config.toml
hidden_size = 256
head_dim = 32
norm_eps = 1e-06
positions = "rope"
rope_theta = 189000.0
rope_fraction = 1.0
attn_scale = 0.177
init = "normal"
init_std_up = 0.0344
lr_head = 0.00321
decay_shape = "linear"
doc_mask = true
max_steps = 16059
dataset = "wikipedia_en"
Each number is 500 + 50 x the weight over its row's rms, rounded and kept within 0 to 999. Layers, rows and columns count from 0. Numbers have three digits each. The size before them is the row's rms in percent of the matrix's.

# layer 5 MLP up, 704x256, rms 0.0878, rows 6-22, columns 128-255
100:471531471486483440574526494484471510482533478476418512422413494483494552513448469413534427502481535564500529420397480592465467425572525550499528428534456466475427465482507481545539564538493497456415481591476542427456465545484438488459397548487469563551509566456512474498482386500457538572421453608546389521519499460455544458437469571494475494502474526450506533539497486561509533566452
102:441514499539510451406553495594545447408451542554453477464583491540523620497437510511559514452502570511419461447535520553391519525577554477449462534603517581507461476477468546505518485480423505530493526533474563501530467375495499560476472430456502571478519471489491565482483539529484425511557489459542539340489496483443560502508544506496512507536439467460570425516483579571614440509466
105:485519465442502486442497435477441450508508501452407522485475546475509482478487431574483580493523571557492541446513475502524656493549429465433485462519502583565576486473382520515525442536657455467451585467569451588486456549479392490441568491561467531450574502520449474460555541528440506509546500540537401550521467519498472417525579463522457492467542501474518543534536419542482483518589
089:471498527511498543530484570507542492509472473408457466540577421479610524511535445482518491608496419509519515514500485555510501453559513496595497499469502477489500524452448450480609454477615509565495504480620501499457528565504462579608490471455381496466484508568447446453569514453480500517476536452408580556524652532493510465593519492466469586453475480487422519562446529442427520494627
097:598516482552454484515549564485403421547481558508444533521553449411534519468589504449523438524469549488481413446534545470476415453479501421452536350479470549542502476528527453520536565533420517530518508500466427480462498562490478521527559567478434414558511489496574504504578522536594495572665584559491393539593562542558458490482506508532542472521502391519540402513469582419424554472461
104:587487477467457567497525429493516433435570600483424426502511495545455513489413466531438456491487532532525532427394525521546415398464428475484526529434577455529502592440575547428422486468375556558450445474574377487499573445492512453472591534499466551465499441505547534498412502508488505444442514467412523449426552476549513533530537475488518535597513472540506563495518410438524490531494
090:529426403456497566434603480522552467499473508466487437488550540449556454551372572522415478467499520542542478461499512544433496414534484601544617519557601503493434481421574530480507493492467521588511518507555534533529526577555497407430477530492450546397542530545532531443486502531586417493537511581484454479466462529528470513468476488500453402445453465579494520482495614573507487599514
101:594471462449438539450527592517517435533551529411470544507514436536416385396529540603503420508520519516498505502490490574492471551539533561379506450533496539573528528509523474643465458523506503539539602475527503587483476423462492557467463532538574459480567540466498437533535465455467544470422500412603396544475493535421473522542427493564573515450489531538533489513488430518482554574477
095:506564439428526496503492478445443527632453431520550454503522630568447468588568599435477584525464553430532484516495548510478445428507587494548350574459561498471457512475567460444445506383518492496507460464536518447431534557425398566426566472504493481480565553542559497490550424512527525475510546407548496580518440550549599497438513454414582467441519581449569492423478422489440492462526
094:581509471541399569597495450493453457504512342516505419539540487538548550494500556567567538437486463524523474452445445501533454506474441459471527549426494469432617485499540555421502576443490502520443468450510521530462413461499500493505508560501442431557534503526537449444560482543561382552470543519476566447434477593465400465491598481517514484526553608414550528527405494508468465457644
103:596458401503545541526492523502526392543484455425446550565448487557451581486465544552531558483456376406538483493483529460442555489501454511476526527452551451487500486545530419582281566513495473495427478574468402541416543531422518431535497494440540489525387461375541600478483492574472514490465502466503517490463574498497509533486497507621473491530470570529605498531546467551547488490532
103:420485532429541573518391416479477470510566553494475520513497538455471496449477569453584460486450581547530526517427510561530494541496507516505473494556538531644474557580516551525491531532584501491546419423459515530531461593493422464505554577538424468547439497502349408520549534436501481471514457466585429472526473506500549542501526529516502506462563485533489487444476474525441472551467
099:541525500517425438547528467522568458443506515521462522503540405500416580602517533483478568498606630443452435538498471527495545610506403485511488533575543509520530470475533525441561577490506545508522529519512513561491527547488531575499491502493470465488483491464430529452430543499387457483528449550513551538505544456465414613470478512445475435534551461567534448521533561547473526587578
097:511418494499562512508533580514454472453455435482522493447539505431447546538483446486536526436490471491462471573439535541428500479563560530488649615523534489562444474504493465462605503455424498535562542510523439450543525592579437624518530537508523499480481547614462484524430531514537456537459478509452406437577426456429410471551497528373482508487466515532482491456447560480500486497450
099:475436506501517505480574584475440495495582490509410546474523444523482529471525485491573547510482501510573551499375568476378553481550461472555409419508421488522460436472452458462581489459456430529544517553490479521455588491493507518457584456545506463509524487463465567500501459483513463584476455514531551426473555610412457510512508481393448471490570478599521546469544515504461486508488
102:544498432501451442482481496503527526519509403490414457575522493483429589512529520569415504573518488365555604513457469453583502526445501487589439400534531509484541460494531419428445507491556425488519493448510426449452581574513494492599415486539481457417503494466455616525511572553528531526521554428553431467404526414535476478491510531534549412454501539520508561434527458552514463496598
102:528492506571533497555425499617575478513585473516505531523450496527460492425546433481518479492578491512575554413563575505524598517571453444469557432573533472520547503473454560476554498513422403508490531603512422527408525493460457544549467557407531525539572444503531455587570506495436514487513516467467463479553582548472449542518538485541468447564482495495567507461446461458496536516483
# layer 5 MLP down (transposed), 704x256, rms 0.0474, rows 6-22, columns 128-255
105:417534498499560403443514548590524549496559518411540532541459504382445525465523469460581508528570488512524471550535513575535515482497503495500556498525484502527545476498511519591522434483503510401523548461545536510467503549483499474504468580490594474446511454464476589530430447513463481578475597589484476493465442519471499424468515496484544572547429552535560561446468374449508492447628
103:566513534510460511540531539543470462493452528439481499464435563529596439545522475407368518450568514518496590540524477530512562550420484454354473467534524552439465499439513572519578460513438413428494439506556466590550387470515537489444472426478413556533475547475541569489410587535505519538567410476514491448478409601431435559456543488565524587529466510535556437500561503491487467544478
107:399361527533446618425497506474477389485461473453526470438421474615494459549450486461528489499528498540527528525412499520502553450572483446496429522595579450474523441420490446483436455557474470530504414534504459537406525564491487487553524468524494464518569533546547486569431488528491499553516473383513425535442532466508496489428489534584473513447468532532619488527407497549513442586486
084:503477618452593517518495516515417358528489556423504531483464459508562453456544595452544459504470434613465509529489559526523396487421519535530563567463533549530438496480472507565444520465478496460497511547448547553515540502554482551435486525549606441439464511481520551517501318573534450501450554359558491458484477572511453467520563466500523454466436466502481535507520453549614553486498
096:471433464558445457561553518477528523499574405486542484548463468539468526574615545494546490535421488527506528505517481532576600609469471526507573477415589491506459491526581554579513436439454506428446510578527597602496532479578503472412488512507633644425548486434462433542520462412511480504574495567498550525553476551409551467449487494447460387481457568534518457534621519512542472479511
107:570443569498478550579494442543543425435414550418400522480355489452475479423488456463501484425547532523437497559495503461579432471388503563474535528503554459507489628409444543470502530647398531457422448408511460513479460560413499495454486495590445522445528544541452493523503452479477485404513473522446399484450464533517462494476567551423477450475509460520461495547482521479500512642423
091:503478481471509457431569487573565456470546427593457464429525505534501525505491439529511483530497506448531567484502432480452544503479516470560441481545548435535549417623506463600483517473496511498542462553413471525557490490472484554500494480528694498542483516653469449450470529480509593386491468606501446428574556463591498572436539492574431452527545449509474577490559497519494563472519
099:482444572526546507493594526475544446549598505595527520492515504498511567594544469535408481543434527405498495527453508465523511588464470514550542555548512499543480488530605482458524462492451501505522571552541415455507612573487472420563531519472547540621473539476628431449625498602436521496566518509551538541516548523553423507455462500397524586549495499471546459373570550471496476519432
094:512467486474510565485445472485499590505496400553527428438476499523500570458551471420552438570437511475488523483498560520511464457586580562543593447484562478477520491453548456480501565458516557412438494507550419526540385619504507504472535558502358578572515419494442462587508464509480503449438538503538460501532590526578650547517461466488622482489464475395574450449382438516495493373457
095:521468469562524489493573529510480426531455550327526469450440489466564453504500484657457573472570487501615626517612508479503484478567506487457476521497498458475518474486475501499473463564582553546472522586481512512508503454517522524447440480480538450444537541539530498490403382551567471454528471469543479548469459461366556544530406522566433467557452392600442509488540546489472577516516
103:491439432476530467511494455461515540596483453423527509522461476499449472457481657480450521490560457663529499494539614499549479504567550535512518572484484588467463424394570535490484547566503471404429470570504477480485432553600464489507481488486577480504487438524453519542559495473440498527510521422431520499491399524549420536447529564548450442479470525550443449417523525453524487597529
100:381583571521536525523555488434484449499520504485526499494542482420425562478425500560545581471474502499399513599483516464505528522517437532512414469500549587484532498421521421443523444530478491471577476468523527491506488629402512443534598580513557448530497570516469458442515463496386520501523375510390571575501505460474447495514477547538530493456449471468473534459588425533451519523569
100:446469512526498511566476479490508484595484486448498393455419529487491498552515560538510494461589547511495472497585483469515517492434500607478472494455443513494504448499481461469568417493517480428471455544476594462481563490450443471521575467501558494582510539489432422489379583573396417488514449449507390512473624456500417449459461578533497445484450464528420438567494583454532561479444
096:561535532467438525510536497469565334552538521546557408492472436524415493494518503481505565551553469531535497528504481519513470533544464425571562408473461399485607514410537517520528442404432540421453482526550500512468399519464522448495479518546428446537481418535572432507482495515592521580452547479499527539521405574509542519503390432469430551530482489464538461480511538506509534466501
098:478608516433574431583465510501462541573493488381546472500537492495495378474509552493499586499517471570600485473493548470526496520492493534541485517558479458508467494393479471504487524492415456512530512495505459446513495538512549499442535453499449549604649526485465511509518479513472448572453529408538516494428470556382520405429527435486540486504572601451492518550570607520592495539491
104:500519503514447401563594573566492497474470479500426437521548463510526494545497485485488485538443504472423515579516603517508355490485524539610476560471536469516527532524499616608542534501493465447527484387501430410525432496470474576538517459463534413478522472438401533406455485454479553568613505506524562550436490452556458580543527503416446486458443529458501474513435439524598474480439
103:550514497467487496544525480485492492460544467531514429491509613524497529517478563418532526484486432463589592451478465454529412463498475483468579570409471519477477415600428413433548595465497529431541484387464544458494531556458435570469515509483495503442510430505506447591482587542507494510511496502530560544401592376433434493620460543479464415428573548542513456507594526426492549587603
# layer 5 MLP gate, 704x256, rms 0.0849, rows 7-23, columns 128-255
099:454551404559466428474548507508517506409590542511545494517497567514446531501506551568604443495601498510471566527487429557443442457548462583436571549532479479574517481480562544537443506435546462546479478468481559432499445500559495402465570533467414528550463510501501479506505493577468534460529444520465604393514434460535478440468523499451448371492565472471424500519522521502487510425417
104:504466418555557491578521467437456593562498479508450466491454483485568517501561549487601495473504557515468499493542489601523523556557491492462491481550491467522500526546415512486544468562585526462487481589448492429475470546569543484537446483478477500490388451429358552532462493570558511503474458624559481421505533520579409423572485526439489462565588516474475503489416457457394529468478
086:450514517505505581552530580532484513444476536430447422540581525513419452491572521490492549530528471530438451552494437540507462412567568490524472571543568570496558497496522553478507464453535507494485474475522537556559564471520438553426367469542535526418442478530542526557532471507471518568537554382546469462534458554567455366433473595602479471442493531542506528532481450488415470501508
095:505397486491488401438503507400480496452558528469575399559483473496487448484585488467509496584471553586579511523536524376582487579522509586448480473548531503511472479530577559454490488429477407464446555515415484566511494509506573538426452513528431508354543515477414447499566488455482565525479542450544412489507529522499534469496498454568417510560469513466542529441487579521429552498472
101:538451570517398547509531570514485496545529449598488455388501627417468467464610458514516493451494515484450463489465554475537540437495552528498548476469445561536518443494498475489454572482549500489486383396377581478505543533594464451545519566465534487514482478488553457458391508441473510467447609483445480532453472499568477559603543446506515558381508395550531546428465478441460504433578
089:552496450568468509502426557464490514477477471499465543511495478462462485432483574501605425466579436570424511604493513471511499570485534460518532580473409512468465559503502459416545538571541509470492462479498545455507401547564475437544510501453489490549530488380542438553555461519523457560507515474508551635524554537454573418491479452553574498534477444382494479514593435437549505405497
100:469526569523419446431485510580501528524598386489543532488498440439458564540536583516478557482458509473475624389518515560459494590474553554479562441479500530497446526348555516610539429479531435507432531524519479525572482577488542453508418460467560510527480539482439484441535528400497543425489472502502476524457462476617568500540463628536577478436521516540486484405509501460399458531554
098:426449516516584455437467418504445506486536533475509514493553517641449524533620479502468449566455467492509502404485582532492509477475583478526457520559509461446544405538480555456496514530484454466508461410536438559501548468462609564507489511510469517514491485589497445470579486521544561560506583538510451475475441489547466389513445597503466510415470496461563497481402507407524493500551
094:493571411505489520530423452519431476364568446414427465482512419489573515488452507440401483459479537565558575432541544522589514439490508542479500503521578502525524461473526515604600466529454533448554547427483536537416472563495457460440514519477556480509533500450533469406495490445503550450507419468441407567406478405495524557557496422496468396513581455505519508530515462550482467526577
099:550528631509400463524501547564495514441514458532523425598487611487481540434542473575519590570465494517421527491479504534427498438439483469540568526510531440545488486425492510564516425400561470506625445521441538504504551453535520540463543408509459584549519541440495550431529523476493486512535626431578521564591437547491560514499466466554513491567439551535552519504549496437482587438534
101:444504563498441490461435515425549576534561487574510448472473562432483502589533470505462422421492518537434557512398435525427531465478420519477460470510500538519494523517587445536591504541468470478471555416426421504552417547562477523643551510505474465457512555509481446445514540537447440533542456446544475423449454522497492565396572453637482508487513413486479489562508449493448499465535
098:533510494432492500504553494483518492462514477531441547532555563551468548498520598426501501500462576376470510465396482469506520518464591470553531509522498461450456394597464557488636481510490517510553516356478585462510547472412463467461443480530541427509605505526611517479522484441539544481556503491480542445553501617569559554555564492461587460431529496512541545423477552514511499521475
097:560472528414449543553532528521523526407490500537566561452448548512507557511553407449419484507452529493543521510475505467450528453462468478555560427509518475518492584425509544414528531482475484559539432516445517496586487521563510500498513626514460491453500492527446492457506498517578511559449550492539509553538447577519534490562498437510466578471411450494488592491548487462452513558547
096:492459530564438548511441468523550514469455554494551526528608419500544476455543414495564461343484500512587499511417518417373565539467473544485539493447445513578517498542403578582581506420521534498478490563534526511488469527478504546421444502513454548513517495561494506553470438430463469450511535474446576559469542543545496558488567575443488519397489381551530542483584496445475531447501
103:502528473482581484479490527626541494394454488477571443503475565458496528521390563585537520460592526560536387537479593458539462434432413550420505419456459507471490532494432504397483465504533572542484523529452558519479568462463429487426490580409585521461506503425540475530437398472521457458524565531544554516481486549537523513499542467510533537460516531507567533474473586494454560509581
098:412518405526480539588557471441469545429462451502482476508488577451467521487474466529456446417401460600423449494469454533436491545556506544451482536560496497484549468489553588553463492521495494564505466526513483499539482504543473478563561477552517544558498456432382487560458493377556410585463611687553455483467460412512531452649523499523498528494528516548527517506448480517531480514505
094:385496454480374533527483454494547519509516492535483482459553535504470411513520470505615520534450470557527452560422531482402484521458523481581433462458484594488544540533596492386514500501446537469441491412522485516495523417420543454535573452499523518450531531515451462433555525516412459494542545430548487576479511407485543462631502566608458552399578546514507492470520558530522481404510